python train.py --n_layer=15 --d_model=96 --n_head=3 --n_kv_head=3 --head_dim=32 --d_mlp=384 --vocab_size=2048 --activation="gelu" --norm="layernorm" --norm_place="pre" --norm_eps=1e-06 --positions="learned+rope" --rope_base=500000.0 --rope_fraction=0.25 --qk_norm=false --attn_scale=0.177 --bias="all" --tie_embeddings=false --parallel_block=true --extras=["capped logits"] --init="uniform" --init_std_qkv=0.0466 --init_std_o=0.0 --init_std_up=0.0466 --init_std_down=0.0 --optimizer="adam_atan2" --lr=0.00175 --beta1=0.95 --beta2=0.95 --weight_decay=0.0 --lr_head=0.00801 --warmup_steps=570 --schedule="wsd" --decay_fraction=1.0 --decay_shape="linear" --final_lr_fraction=0.1 --batch_tokens=16384 --seq_len=1024 --doc_mask=true --train_tokens=128500000 --steps=7844 --dataset="wikipedia_en"
Each number is 128 + 24 x the weight over its row's rms, rounded and kept within 0 to 255. Layers, rows and columns count from 0. Numbers have three digits each. The size before them is the row's rms in percent of the matrix's.

# up: layer 11 MLP up, 384x96, rms 0.145, rows 87-215, columns 0-47
# down: layer 11 MLP down (transposed), 384x96, rms 0.135, rows 87-214, columns 0-47
up87 104:114126098107112082156108063103150191136109076150176119140118097128118150140141134131117118133152122140098141150126123128133124178101112147138125
down87 106:124144127158136118137119118112135112108133137125098108107110104119157129136134109137176092122112149164157164151117142169121121111118140136141085
up88 096:128109116125106144158099100141155132094114156146141111125107100139148132104097122126105125082126141111134117119131151141152173175163074133144148
down88 094:097126179107145148144109130118132137136128123142157137131103151098113125077115113142101140150131154084116119149102162149139119121121130126131146
up89 107:154108148131159101124130099148093139127125142128106190089182076126161143142141169124112116088131135118124139075101188155103148131157136139086156
down89 115:191122153131117096100093104140150114106139108208101120113154150086094146141136130156143116100082183128133148158128132115148142136115120071107106
up90 107:120125143118131075139135157101120151107190141153113120091139106117119106106150193111124133164134139164105112123087165134108150122111110131148143
down90 115:140123142135125153127084138152140131101174124144134159094148129149117138143145121100103116086117094078140174147125149128172133120149114161123146
up91 098:110079144085152093109156130123062119140166177162093126128134114086110138099141129121101136133154141132095151113075142152120117108142138105142123
down91 099:162139112115085139174113167151132164113122142146095095123096127112135154131167129121128121109129108169128073130104086134128146133110146155146114
up92 094:138120117052093140146114125088129164116103159140135144109121080115152148098136175117143139139135163116114141118138188135099155157132131156108078
down92 083:140145144125098110121143164143140140126149139132109121174107134135160140088148104157136111154127126099116085164169122116070150116120126115132111
up93 099:134124123101116112134131144116082119123130168139127144082113106130160121157146187105115125147190128102096114069170146132166188128077139140139127
down93 097:156136134084122137125085096102121136135112100159144139167132134132119106125117129132149140107134106107122148146131144163134111117120076127132122
up94 106:152149116100110128121144132129100148089154122174115147135155105106114116121117116128151159123142138149103107118129142137115181109161102125146109
down94 109:130139127141112122184124135144131126108133135153156061138125120137162167178113102115128150119114135172137109126125140116128129141137148142187146
up95 110:156143107123152064080114086113093130158134132140106164140136134115112092114144149106116134126138109114144154136143123111146162125135162172142093
down95 095:134176101088128117125110164131097115114120118125130144120162142104150160129152142095142131103122146154142104132078149141131160130151112117134115
up96 100:102132098110147127102148122091099172135183097118083169123142130168171111142151157104127134115150121096130134167172092138138134135177147174116139
down96 100:120096130130138125149062113139104075145097147157110120115072172102117108152128150105126118149109124153143140142147137129168140127112152101180107
up97 099:110105135114104170145148138099134171105135110153127113080145113166147154126111128128153122116144112097169133119144147122114164132163144167120108
down97 104:135146126142154134140115141146133128107098135073108165140165162139131191112091169119110138133119115073139136136135106123057139129131161150138156
up98 101:081110147125095118134137164101079191177115115151142135115120118147133133102121191156136120137116111115078144071111149165095125167093127119111084
down98 104:087146141108120140135112131124149128155112130195143142136112130091169114100107110141127139118133154077140094144169135180146135134098129114081102
up99 099:127152131069097092169093128095141160110132145136162134088146162172178128133114129131140130178082108118128133108114166164100178132122116115110135
down99 092:121127118149140133109119146181142092136164112123081116159131137082119150118099053131179110138115144128133105116142164096109104152158122156125097
up100 094:129157130138104125135170144111142147126172132111075111135123116193124116125138123090123114071184165143120121144175158134181119115137096130113115
down100 099:120101125136129122122104134132149089139146108189155129111115116094100137133134096102174151116125102115119151125115088117154101166116161113142089
up101 114:135138126094127102118135106162130156102143176149100145099154084140167082135141151153146143113129176178124109143121129117119144123111145099114098
down101 127:128134153136108126129134124135157133116083085159138084104117129113123167171139173127147115152127115178185098126123157098081109150130147141105120
up102 083:110140085131102148122145114138159124185144128120139168101144132129116130186089131114115143112131096157147120115148128099147121129115108119142113
down102 074:164127139154154117097127132084123094124147141105140149097121080088154110109125134172133132147094109092136142138125151141133183082168137095108159
up103 093:100120103125119136098129126132103106150145115132084132140155093105129152145150156138145169134160140147107132100082131173138102136138172145163115
down103 101:164135146157104144178101154140098108116132098108154137091113142113094126115113092136092123192126107113135108148148110112124155115151110115160131
up104 098:108129099121150117139136136084139142136168148132123120142129109144129126108118148118088134174119145087145148110147099148115156139164065083064128
down104 096:125171140151130115140137106138120138136112129089144126120092146126151123135139140155112076113145152133142158120143155111104072144116097130125129
up105 098:135129152096125140117088095103135151132121184117163137087137140140155112113106132115087133131114148152102143119138141134146128170158108096122091
down105 100:171135119117149122139133104110181141113104088173101123096153126158124142142133128122186088119140106135113119093145132145111101110132170120140191
up106 112:140119139103072140151144113133101163153132146113116163134103137116157119115133168130106141074144173094092130115117143132180152156135122132100121
down106 107:121109145122116137130123124137107141084106168103171139112109157113167089122103084104125127099136115119124135108150138098171140133146110143120107
up107 092:176107109132156136095132155122148132119129120104123161114137074139136098145177130116132159129140111113122125136113131164183158111135146100126091
down107 094:135155169132105161132172141148119112147132146178107108129113159118153115120128074137139145126135186159129133121158102092134105147099129088118138
up108 096:142123093087123088105164112109134112147081142143122132124086141125107114149148139133116117148136127152081145141131122164118119151098178131150083
down108 101:138128114084088159149149142155141166142178103170123136149100135088148134119148124126127115124163156133186096165125121081106085149106146137100159
up109 092:134140105131109141097113086084103154120093126148142125135128104183166109155094116127157154094124137116160110134174112152138137143174145155066123
down109 086:098148103122158104117137175147160112106129124122145114096161124124113116154125091145082157173179103133120096135126114130167109104155118106150145
up110 107:116091121126127107129157118096126133121107087119106117138117091137138105146109151128124146079137107114129106116171139183142134165163148118142151
down110 116:143168173139167176120122123099170093122118104146136107103108128116094108125133125093089097133135157084138140105069138129158128107097151129123143
up111 109:163114118107099118152120132132152128157114101144151147114109090116115142135169150106139123085147136108066125108125135143149121141160103096079086
down111 102:167094109090114146140125117121150144106102083208137087129131110117111144127133117149105098115178161134131120134165170102179128129164119141080121
up112 095:158125129113061131200096128084141148110116104131149092105131136140134120163148123174147149117140123118117126126177162150140111123152136109122142
down112 095:119127121136139113110117118200121124134140160198110088145108154164144106086163126129113117124083142127138103122125097128170099134101136125125176
up113 092:139150149161175149143132118089120114119165204150118133086154113135101132111163123116127152124142159120114158105106178138118085135123122095125137
down113 093:142149139102097110136079150170156135132164100163172083143129142080144127105111121112094102125133158158135123155115150133112098097101125143117102
up114 106:114152069112117148145134110111091129166179115159147149161142122158142127115152148148130092160126137153127107121193132118128167116154150116095130
down114 115:137146127147136140143125120119159125101131095098112124195141113118113126155123136144154105127126101129154132138128124172091128119145140141178132
up115 091:133106129071098141133160116141138125090150144146157116157131108127123127136116168107058158115143115106142157132115176162094103146140145123133161
down115 086:132171142113125094126168114108101145120104103158151151136078120123091115166124122104148105134126142120135097135158105111126115136136119133079144
up116 101:139128142129133142130124080096087109094125137119128141158169175155143150133182151132081111104150140129130149139140100120133144142129145132094102
down116 106:128164097147189109135142167165154143120158134129140118143098110147084105101122117102144092157112135178120107101129114145116109130127116135180109
up117 101:100107127117142079138137143129099157155129129135138081128108101147117153124166140136079128128135094062122181148146112163158153125126126118132125
down117 098:157150136127126135108139137168121075131132098135145128139112081141172144138135124136116127105151136084087166119064137078130151137154149103194168
up118 099:149136103074122118128135127086134128146133091130169114094118119174147117147117129129135128103142104130125118145154076141116193132111117136101111
down118 103:141147130122129123133124108145136151109140124123125177149120146149149127143151107126127113133154118136129079095114130106152082140154112167125178
up119 106:111117092139142092085117161114121118133152189181113132131116133127155085153145127091107159110149150077097141051090152102098136116142119137137105
down119 107:176118123111106125137110149113139153169129087141137111142095107097092169170114124114135076120170091122134102123126110112112133102098141146129147
up120 086:151169044112154139115139133163123138138125087113094099143131109134164139111146106101096114131166090110123122137152144149110168119133106123128161
down120 080:112102143121095151104144149108128124116148111176133126136101111078114111104159128155107115095125134090162107129108163107138082164133151171129102
up121 102:139091108133124071101163108108110108163142174156132157092134156104114142113142143155095148138160134117119157113113122120139139137104098158104129
down121 102:175115104122093090128143136101088078139134146146109103138113152133123124150166164159130121137099141148131098144176099104133119129147128179091126
up122 100:114149157116118090143159115141142133139131148149120093121121110111181084104164148116119135097145192151070135140142157157106130103135112140093112
down122 098:117095091150164113120121144111109091150139126116130152116139122085081170124100124103130152108119114116147150108094121111104165132146143167169151
up123 089:147126077149145157112133121135135117111113127134138123149149100092106068130137136073098130107116063139117142089132165118170151112169157105128121
down123 082:171089152110110132101142129143145144110126136130105106112115120097149144117116091149121139157141153130123135178134105144159127174101117139132108
up124 094:132129154108137101101112159083109159105129154121138105149121135170131110154109116136114147158148116155133191123160117141109159135138121178136126
down124 099:067119144162094130134129111148132121131150106098125170125159168104126158132132103146120084090102129106106119174161154088143075150120125122128157
up125 088:117099121134121142081097138123130126152167141150085138100109138148173126149130146106139111125117167116103155150151147118147111106126078109122099
down125 085:134174127155154098100123099081145087075139128172131145134162136142112168127110112157130080140116113125150102129124125164111145137090111148105139
up126 110:105145126138136094086181115124131105132137163110089120073100130139126074142156123116135140108154118141171116144156117167113128182129110120124119
down126 133:136123102136098137082116127146112101108103130154127127168102117082134122140136125124113174161150094149121134128125137115170183138050115109106120
up127 105:107119145149084136114136115146120157113113112150131108135146106114086138125143137117103108146130099135118123122138135134140136170152132107120142
down127 103:137116119096107119146146122184140118130140129192173151108106160132171134127140081118131134122129111132085141132091161110114158136132102142083147
up128 096:146124087115093096121117156119147120183123147149136147130150142138148123129166137144138134137096152121116125136114121148108138152136121108096121
down128 091:113141151116160120146116092108159094138164155113123142113143142104131135161100149089120146144161121123155124151118120123083119119081063141103181
up129 102:114082120083125084097149114137127132140103115162087173155124102147159115147140134097117139106185096101109156117113120165099164146159125130110122
down129 112:093132122147137141110144148151098154138112105160099115119102145145110159133144111121172122127097122085137082131148070109150130135199136100174121
up130 096:131147103121153105131182100149113136149091100143122118106125131131092156086120148139100106098113125161124162135117114135119112125172150119141094
down130 097:117111129157112095184109111158128095131118111127121094112158109156162099138132127160178154128137120104120110129110134129118132188111114114138146
up131 120:138148113141143095139127137128121141123146132143126125108146137174101143147146152104133149100122187133132148112140130134157134126143096116169088
down131 118:143119140123117151110142125164126134110126153161106150144108112107101111147095179149099158143183114109125105060097153130145082095139110156082139
up132 096:103132083144156104131150103073137120129168099124144159114150127163123144159159145153126126119109105117157109117164164144123148175137145130063125
down132 088:140127110163131127152118126140127133146137103142112106108130127081075169187126122114172108146094109094156156135138134103168093153112169116140131
up133 104:175122114134129136107095113149128153159109098129127185118138134157128142180152144072122144114125126176120155079112135119149141160113118119109145
down133 109:118118143128147138121108115176115143098113122184165112133099093103147123104116125128162145094129121155113149113111094082139100156155117128179141
up134 098:148120138137109137158168149089125145150105099139100144130141126142097152111179114130086177075108119128152169156109126158113124139160156137102138
down134 112:168145070114130105116128110135153096131176150185128102107124105154168152129107126123129121138116147138110137111156139170143132136111123132124125
up135 102:138079148146145097126127113097090124147134103147106164136126086125121096152170127126099116177142122171085132154169103125121152131133109080079134
down135 093:122140074113125122141145132130135142134118138103132121136134137114117102138119123123119167164111116102105140157131138085122130114096166117078172
up136 105:119088142111122123078173079117086123127110152117131191074148126164125146117125150118098138096154134148152120156122105166143112165157102140160100
down136 106:093149115161126140112164129151117113092118141148126151149148115148101127077135186147110131129125105139161119090119149147087159120175157176094131
up137 101:182152169095135109095108113102126157114106133134152140101084105141134105158135147106146118132185127142115122147119098146183117136106098133145085
down137 108:112126102155155133162131139093145111131126137048125121126108166148112099099109160136118097138099131172121166127144150121075116118115121143088138
up138 092:189092129133083145163106119116062115091098125123148122107133132126141135126131144149143130158134143139120120133103158148127135130147130138130089
down138 091:100145102163103122137107091119165121144151101141123130204157143134131161139114170125098092139078132124124147184118123126129127135135146103116150
up139 103:127146115088095123104092119127126110108154132141149147149142151128165108165140129149118123118171154140118122112139085129163130169129137107138137
down139 103:123146152127110142115143135133131129125104125142167122080090146093169137072111173107171138150104113160118137157117106150122133115159158118122131
up140 093:163127121091085163081131091115118154105112140122170167104119134132132107188136126136149152078141120105114117135119143117180145114159153128128101
down140 099:134133103105173140159138164127153090110163103154129090152147128120130134132134149134092104159074152139146110114153161165121141159090125101084147
up141 099:122120118108108111116132075172146139141121139163110137127113117132138171103153150117073102115140124162087141139125107156131114142133143108140086
down141 098:148155128125133157119155086094102153102152128129108151160110189128135108158105136139113096122110114175132119094151082118171114092176115105155133
up142 098:121088140139109116101107097114128184115144150142110123126157116106115141167093138151102141145109165139116169075162125145136162147148087123133117
down142 098:162151110113106160140123126113125087109138127062115174107127127122097128138149089150115112131118125092088164175111139137120104119156144168141125
up143 098:103097066119126129126118079102151147145153120158098144151128104180099128096127132138109085123135101111113136128141142114091143135116133142124153
down143 092:144174201152103122150122166138161099115121119106143144142140138088192137105124122124147150142140113071118128126146102135100126092128134134148104
up144 115:163093096105105120111120118114115119152094199163124157099126111126128088160153123104131175159117131142130151135165136118143132145091132078147115
down144 122:128137149105113130152105138130130129139096151119138134101088171155117105115117155112135180158082101124127155169126073148142117106181146118147135
up145 097:145141081139109099117134155104113140137120110125108135125148130129146157171112169117139124148157160103117141128120137172140143126168137152142156
down145 095:077137080167130107151134113146136122147085126109124101148129116113166177121107170119183104153123128128121097168137172120109149177109086159153100
up146 105:111156124129140100096090147112139149149129183143138131140155074166138115093156139106100147131111123113089135102144142141115119168095107099140117
down146 100:149121090115139159108154150106149118144137109160119114074155136125110137110100152109128147155172101164116126100136125098146111112130154136111108
up147 087:150143128083114097097077112130101119106087172140118123109158104154143108163109151137158113155137127095147184121130105159112139136128118083165131
down147 091:140134121129142140130150099091128131134118111161108104121119147121113130163106088146150112159136133137135106148079120131121108136132142155117126
up148 093:146154100123104128097199141147150135143133108133108112154145161151087073137151136089121095132101157136135117169153141145155079138166136106124130
down148 098:113146130100133108134120168118123106116142157206105143100162128123124121135135121145136149108102165107192142114070099121137147126144153142127086
up149 104:136143110100106132138143093094098142175082133152148155110123129162144097140110147125134121126109175175126143096140123127125126142129108146150103
down149 101:149102139137147121095083141114192108125132132170150123129118116140117123136117101141142116108096125165095178189104145118143095139143140109150153
up150 101:135112109099169124098058133133167138164129183129104144073138105156118110139127120100135137157108162109129124132156155153125160115121154115077152
down150 095:146143146137135078126119135123113103103136102173132110115155137169124143124151120126084145123142164157130138110107130125093138102139147157111071
up151 097:131097116143131115160102093091116132092155160132119135140186082149126148151171105147102135130115099144183151143144120118136150160094131095114098
down151 097:117159129141126129147123106110183111128145125145154158157101100118143123107133097121131085117109157144144103120126127164096137042125114107115120
up152 091:114154137143158100142144173092140132115146082111118123076130136128088111137168108123068120164144107163118145120170132126121142123157099101121116
down152 090:121122111134130165165101132145118106120140152107121157138121151101145139120105118118194111147093092143124125136137106126115102130087151162093137
up153 104:124153112121123149124105087150040145155155155128097171150156147104186131149140141150147126092147161136142124112117125120144114148132136144127099
down153 099:150089143135129083174127168115095115133121117173117122154092135122109125087142189154127090131111115131094156106105132129153121115113097105118112
up154 096:086156088116106105082168157112136148131160114147109128149146090128131155120155127124124098132137085162125143127168131129131083148193161138140118
down154 090:099106125140128124176162130116161130144179135168145105131124134109113155076137117155151122140118152117121109154159107161145098085136097139140098
up155 107:115113117118128147087118179062111120119166130122116155126124092143158124168145117101136170140124112107118119151141122129112110116097114135120098
down155 098:138154095110144156137126162137157109090153115143130141139148123154092137130111142145144085093157127141115117137088110142108141136141142157129090
up156 091:096087127079087119120106142136135148123166120154144127134129131142150178116132141126070155143130104119137128119101158148142116138140126136134095
down156 088:127143150163146138121142124083177123148131126144112154142150123117106129159132111127095109100132128155088138183134080142164157066096096087100176
up157 093:113100121120133128113138156080104118125114124118147111143146053136182132170118143143126186113135097124132119116150122143188122138111096153129150
down157 096:090104164116155117110087148156102144113131148178130110149146170127118114119132081185134119111125117173107076136078112148142167175132092134131113
up158 106:149131121121134120120153139146144195114126108162167097114107087195118120107119171147099158129127155139127156106176116137129148139183153143146103
down158 103:148143151163146078087140098148145134111124163143142180149156131117128125123112137132120138108137094137133088089101107089161118160122124145117120
up159 095:127156095115101092089127111153125152136150155137120143123126096117155090184125123136133130124202112146089134120158101147178146138171131132091083
down159 087:112104122144153126114150118052152120119135142125127093182134142176103161096127132164122165130115098125154147141089150152102102095131157158102168
up160 102:111152176138117106109110126170116126083137113159107088101206104147110077111133125136137148108125139148116109118115132122130150141129140108139073
down160 104:155121067127131152181074186074124120150095138143114118158109134139133168163101130105116116131086130148123151137101111138136130110104115147126167
up161 106:153140093061107116129125090120105132115132133136148152147187107130165158145117134125147093132136145121079114101180111143143090176152090101130056
down161 111:145119143124192108107095098141136110117163115169119115143070142090097117127123101114154181122086126113154109160128125114173109105118100157139169
up162 098:103114119140120128120150131157117125146179112156145153156124134103138120150132132040133118155106155133136126082137165161127102108118141128167118
down162 104:124138125130125132183091122172162156137127105185151179132139157064109146114141107102130130136134118110118115114098128148099146136110101164135103
up163 099:127122095139132164132154128113166167117117121158168135136152109197089120109150098143104133120117106114126144146132120129131131112126160091123170
down163 089:109146102113088124130120144152148119144147097123158150137129165154154168077123139130110182116110101131162090187138107137123132133134086164185133
up164 096:146094119123152124132162135138142148144106118159065140105160129119145147148122115112148158170118094142113172149103127150104092102128126110121099
down164 092:162080170136095113117129109117105165114170144099126100115124134091104155149141150127141125096127136144133126130124160146121137163140142149112095
up165 099:141113135119159092121139113124150149137119098140107124089154097100176126140158115090110119119120131144125117136107092134118113160133172136095117
down165 102:144123119132112117126111129142140158106159131150116098146112145124092165119085153141189098088128125098148108150134135156125108118096108144187128
up166 111:116099105112127097116162070104126136188099145139151122123122117144083134123155156084092169110136130167123165145125121124126154162122125163152117
down166 103:185130115130155134109123123097118103122136106188095090108153119185088139125134095154153154124108116134135086076137120131120115129144106090150134
up167 096:105076137108117127114098058118128161129114108164133157103129131098105113101162146147122146143136125153123180161166141141171120162138141157128106
down167 100:110131135151109154155162123112136072135142108141122122140129134136078111135126164126124123122120105141088139144131138113140140169159181140151148
up168 108:136132158138110146119108096138084148123116151138113123125141111155126116158107173118123154093154137126073128102095117161149172142133101109104121
down168 110:118147148142132122146109155136095097127155148121155153200152151071124122147113091144148133144122165121143145106115132155093128145144145152159158
up169 097:124111108125107147109110089168149146098111159132126169081115096157101095116127154107108155149146139144154144096106149158130151111126121140199114
down169 106:096174093161141087157112090149150077128140180138117136119119159140091155127143163127152149123146123139105121119041138144128159133150139126102141
up170 115:167100131128130099102103100079115148122136152139122139126145123142160103174167116142133114095164151154154143149167105147144136150133135121108081
down170 115:119117099075102131135162114127083109137139162130121121108118127113142126141114145179072150157150137119147104176090114128125137112138104129135088
up171 109:142145102125128095142100083154111126091130142149069131126164096157115133122125121130117130106110126119121117123143154114127102123178134134142093
down171 108:097115149130162157100131157121123103105113132131120091149099124132117156118132137160137143112085119161146126138117124109160147130116146116127072
up172 099:120164122122117108115111132085105127121132104161123120109147112107134110160105099138147127128156130116133133108133149142163132157126103144154115
down172 103:101124117093156158138188113166106131115131151163126145116112100095090109115124136101088152160145140169091065144131116129138084160108094151098152
up173 109:106110127128091117119155090150121118100093194122108124114176134166164130130149126118135126156117109103163144100113152141172136175185095074152136
down173 100:135147163131149123135164154123135083135179147172138123110102153130135139114146156133116116080171132108084176099099115108121142070107091098153129
up174 104:157132095112098162132112111111124184084154089166125156139130077164138143109126119109117126153105142164126111084128100139116149110117113086124072
down174 092:141074114144122101124120167109129076087109120134101156125158094158122156119104104140154148158103153142129125182149126143137177130111116126107120
up175 113:116173119141125100167138137058116112180142122124127124120117134157116134130142140109104135127116166105109178159088132129134134137133103122142099
down175 111:107137154113128152102167123113161117129136141158160122157127140117170126086143113134136118154101148162107117118079125120117085178122149118067152
up176 111:136147121095105083089135098169132141133110144145133114105141125181159131128139177131119131147112125130104178105098122131163162141180090128115140
down176 125:151136158114117081086135119162113158105124126182130125121136114129085124137127088142124134125119115154105150143129166132194085070147122109163121
up177 098:116140115147112143090169147121100120121151169158108151140145141138169086162140116135140149154140137127117139138187133107139148123133090137112120
down177 097:112113141102085068126117146163134137140120114145094111158146115117120129107121101085066122098141110120129140148110149183128088130091186171117146
up178 102:113133104122103150124147119128091181142118109156112089125108136162172094119178110150136106079138145160124134126145136138150142133144144133148109
down178 103:102155172144114145120161108133131059114099144134149160107121123130147113137114136087098120162109112107141157137112128101121131096116132205118153
up179 096:141152107120102082139124120062085139111156178119086137149131127187138150121122110146118111144138141165107156114151149138149132122132101116112105
down179 093:099091114148173146118153114111146079147080110147152164110112115135127114114126109118143120147152149128132146211159110118122155145116157155101111
up180 091:133135103109121067128079097127145095106137110138152163152166090135124105146129119115113127102141094111135157112155101131156112152092137136133082
down180 091:132113071105143131117149086121195108083128112156107114151104134124122146146133195098118109142130080117122091134133152105130094094140115139130094
up181 099:156114133125084128101141124148131104127174128126097115114137125108124130164157116121088122102134149122135131135148193133161153169102149107145115
down181 100:128124142132143122133131152100158158127145111164162075137114141106119132128124105089148108114132167127145136130091131114105095068137090119168138
up182 091:108132100138132140115121088106087156123155119126148177133149153127183126163106156080124126134103110152135164134169144120121108146116127112131140
down182 093:112136093162154095148131131134164092131137120143118080126078134123115139147150083145139138106110131110124103140092155167118115135083103105121151
up183 088:126121093107138099133166146138123124123121139153143124153124119142135119113164149126135128152135132132136144160146168154143094122101117076138150
down183 085:125129129152122100129117093137122105159110084081123103118158160134078122138156161148124117131125098108155137116101180119129142111133101136064098
up184 104:146115108125093152153083111103104172100110092161085102130145123144130120120187103126104139110151140171137165130171133112119137133155147108161111
down184 102:124121105123151143153146114146177188111121087101130121168149115134139104089136112123101149157109118145146104141163142137090098123130144115104127
up185 103:124141092134093175138136123171114141121122163118103125135135112138163123135104159129122102109167129122136163061118170114127164131161139107140157
down185 096:145143148159138082132142111114135103152105098117155118118102117166112150132117131141116141163136114163184137121133081087118167081140145144123112
up186 110:123094122134153128054155116137117135140124130145128157086131100113173153147138127159110153150096118137124124103167120167141146125127149114096119
down186 124:159112106111123118144110090138107118162153122143170150144114104107125096115125112117119118150154144186138117112144132117154136063073142112122136
up187 096:173162144114131116113112096094146158148100115139110150148125069098093121138159171126135112115111128129118134121129107136164082142123108084114100
down187 092:126067118099097105149086138122150093119123103164109144158148134156161147151125115151141098083138139115133111184151130108138101083096122102139143
up188 111:095110116077106157129081131143111113151143159171130134121115095123139077122136133077133131126133118129098155078111139126126148164138130106132152
down188 113:132117089124168101143146161153144149136149087115153092143115142082118138129115109124124133110103154145129130135183129096125137123117126150089148
up189 107:119134135126147124173092077109113177140162174176116163130140132123103131094137178177133142144110132106100087080118126111142176140159117121139105
down189 115:163148131167122116106164149076147084145122126115156103175118131134107105134111092104115181105111148112142079122148144113124105101130164137177122
up190 119:126121168121122129131205098119086168149090152153111125074152142140168131107106123146088115157107118157129115111132127127106153153127153124126129
down190 131:112109091115088158116168166110152105102153133126112146154143123118100139111111144133093119170150155155139099169156126115135088144124092130128115
up191 103:137125135157159144134134105136144169108166129134090130142152080107117125124195117104144175107132181123130151097126135124150147119154115116127131
down191 109:149136104079108133140110119167132102117084134119143159141141118133137143145102170131211119127107115118128124109151097137130091121100128122113141
up192 109:158103102127122099131114108096147146097131122125118143131107123172134129167132105124119143117133096114114122133123152179119137142131127077107136
down192 104:146116111108115109103096122203133124095142093132105148143113143120114116119094153127118132128149158159150134178129174118104122134165141132126100
up193 103:113130144117133125112153105133107123150129137125104167095125124139150155089148138140087117171108119103158141126151123127096135141155114190099117
down193 102:094167168122158158160101124092099133123119118167116152090148144156137071114134135125156121143086099134087116102146146129173102137142130089152139
up194 094:112140109137105151154171085143112165107134113154119127093131125145152114123103116096139144129080071132152144142098121126129151101161147171146124
down194 094:140111143108168135120134118087127139168125119132150163138124144085140120132148124121097124144144125145105132141179150142102117172146111129073165
up195 110:098132150130116126087129108080100124154130139157126129130118118183130086124132127153123128105119100096150149138174106128120156127116105093099124
down195 113:089100081151120131125104101179146135148137110140132115136120086112111167106150092141126139114098094154131131106081115084138143140142142108140170
up196 108:110100103129130110112103128127131108115151119152139172121144141105105121111105153135086127148123126127074141131103140125117152147164129124164101
down196 109:107145083104083149120107132141117098098100148149126142138155167128161125137102130117159156169131108151118061119140090134119159107127107112113135
up197 100:115117088116146155149112094118078120136103183141129090141139134178121129137167159129101157105093113135125183099122166151124165121130117095158141
down197 096:137140165143168096134096107136113150151137092185155124150144119104097140126119150132127122149068163131080145147122127112116094154098094131146137
up198 091:116154081133136111128136131145157086183159163130128101123166100116149106170167129085141082139133120173118134138154134165144121155110160081120101
down198 092:132095154148135103135137128122094113132107116168173114126074142118122098087077110144156148097151183118124097128179102137129117100129083127157149
up199 103:156181139143122135078117125130142133119130147146127149099142138147103110156109131113169118154103186089113141111128134175156160140120136154092132
down199 102:138130145092137101161136125118123134110101082159162066106130104104138149122093112163132119108151154140122142154092154082109129149155110162134104
up200 096:120162116131168158106100182136128105109107139154122140136138141149106136161118156111101128146128102151117186136102101152128098119136111161145131
down200 089:114121129135102131131164113127141101125109171128109108134118086139134147110132130164134109094111081142148056092129141125113146116158120112084125
up201 096:115092116134116152115097122157080142134122090126105158134135118132163143131127142130145124130142130149119171127144086178097149113179158164140135
down201 096:145155169138156153097148127115123136127104141167177121122116128108117108113088157117138150146122124072067156117121130117122083136122138127101157
up202 105:150105095120074110147130145101127136104174128112134141132145100141173109145149155129129132149153131128103168118124129137104157105119113117115143
down202 095:122158180134106129154118111129150132106130074160147128121139131095163146108145151157164149134130088127138095114101147124109140150141160137098113
up203 108:118155080111094133159105117135089189180138151145126158104132133179116141120140115107067138112142139147116125107113134130147145121105115148148116
down203 114:137156089111119108149119175128160120133133135180163106152111103116118128161149095125186109101168179154082112139139143120132115135133103150131140
up204 108:146112120117122169152166091133116172157129144133107133132126091129150144140168183119114148177107176170158141127160122132141120119113155155097103
down204 107:111116088124097165133145135134127141115147125163144157118133116129124170180146118085141088128136096151150151113071132108095122123125153150101147
up205 103:086135118142092135136152152118094169144101113143102138092121137185110101113188133126109148108126123104121162114097112098146120131120118149149143
down205 099:150108115164131102111114144158143119124104159137130174105122129122143117083087156130148108152144115164080112127122139099111184136166120172126099
up206 083:148157133106113168126114155066109112127098136111115154118130070182106159114127134118109182102159123142150174119151109189115130167131116153121123
down206 089:157124179155126109159153107139148087118120103190076098109123147130132120078145140120168098102096145139137121123119124110100104122145133114145118
up207 099:109138145117120114124177166145105132131125102136120111111130121167119139110162115163107101105118118098151121127120150124122165106144146106128166
down207 098:139121089117111112170178121112116115147122093171119160138126132128129174120126076131136145161128138129147145191139101155142156127096137134121129
up208 087:095119107134085169146151117101099121132112097101156147107122105153129136151140139135115152126143149110161162092128117142161160152147142140087145
down208 093:161095111147131129142160122128138144116132099102120132158100156131065119136170090111078121110156129163141131130100115096102125079126160171144129
up209 097:128104119153106100067132109140111147124134172111110133109143122150086086174115135135138104128156170105101140112129128178141122150106105132143127
down209 089:113117149129139132122104100202121176134115135091132144120116176136121132085111114131129110127112123127155082149143149133114128130123150150112141
up210 109:138111096123101128134105117097053106105145157128112140112164143112177121153198116150144135110132125123124127170162122156129171137189147123100124
down210 107:135127094154145086116159094194094119135128136143133134139117111124171152131090105107138144159129126168138117085095136118150098138117094138165133
up211 089:128150132132111143125093163128064136125093152131131138104181161109144141129124121107117151105112134135146160144090123145140168133129105100151078
down211 082:102135130145111162117149124135150127130124147135117134137144123168109110112145138137145106167110119112108142180141189122118178156127171096118123
up212 099:132111104134106111112117123135127142159150131137106114146149109115118159143192166140112132121162142094142110132108178139138118164118111092092133
down212 097:125103180170110135156098152140133110127126097129150116135111120107096149129144129116134143168121118104127169159155096111150107132111129112123163
up213 100:122147115117140116125153137118119160119136140135163118093128137135149147142115104144130150104120151132123145152125094112134138150106173110128094
down213 090:176116124144089140133129083153123127148132133129131133137134147116174132135144148125155191115148125139087164126169136132115104154109121154111075
up214 108:117125127120129139109187138129145142172110142132173152124126107151152129127137147132111166151122080147135127134104113106138191145095117123076163
down214 108:134131128186143114127145114116163142111126073119076128134093117144106109090153102136137142110116096139164137093138117134138130139151182106114141
up215 093:091136123103088107124125151107130135114147128111125103128134118147120145135131138123085167108114144081135118115165157142150161113152162103120145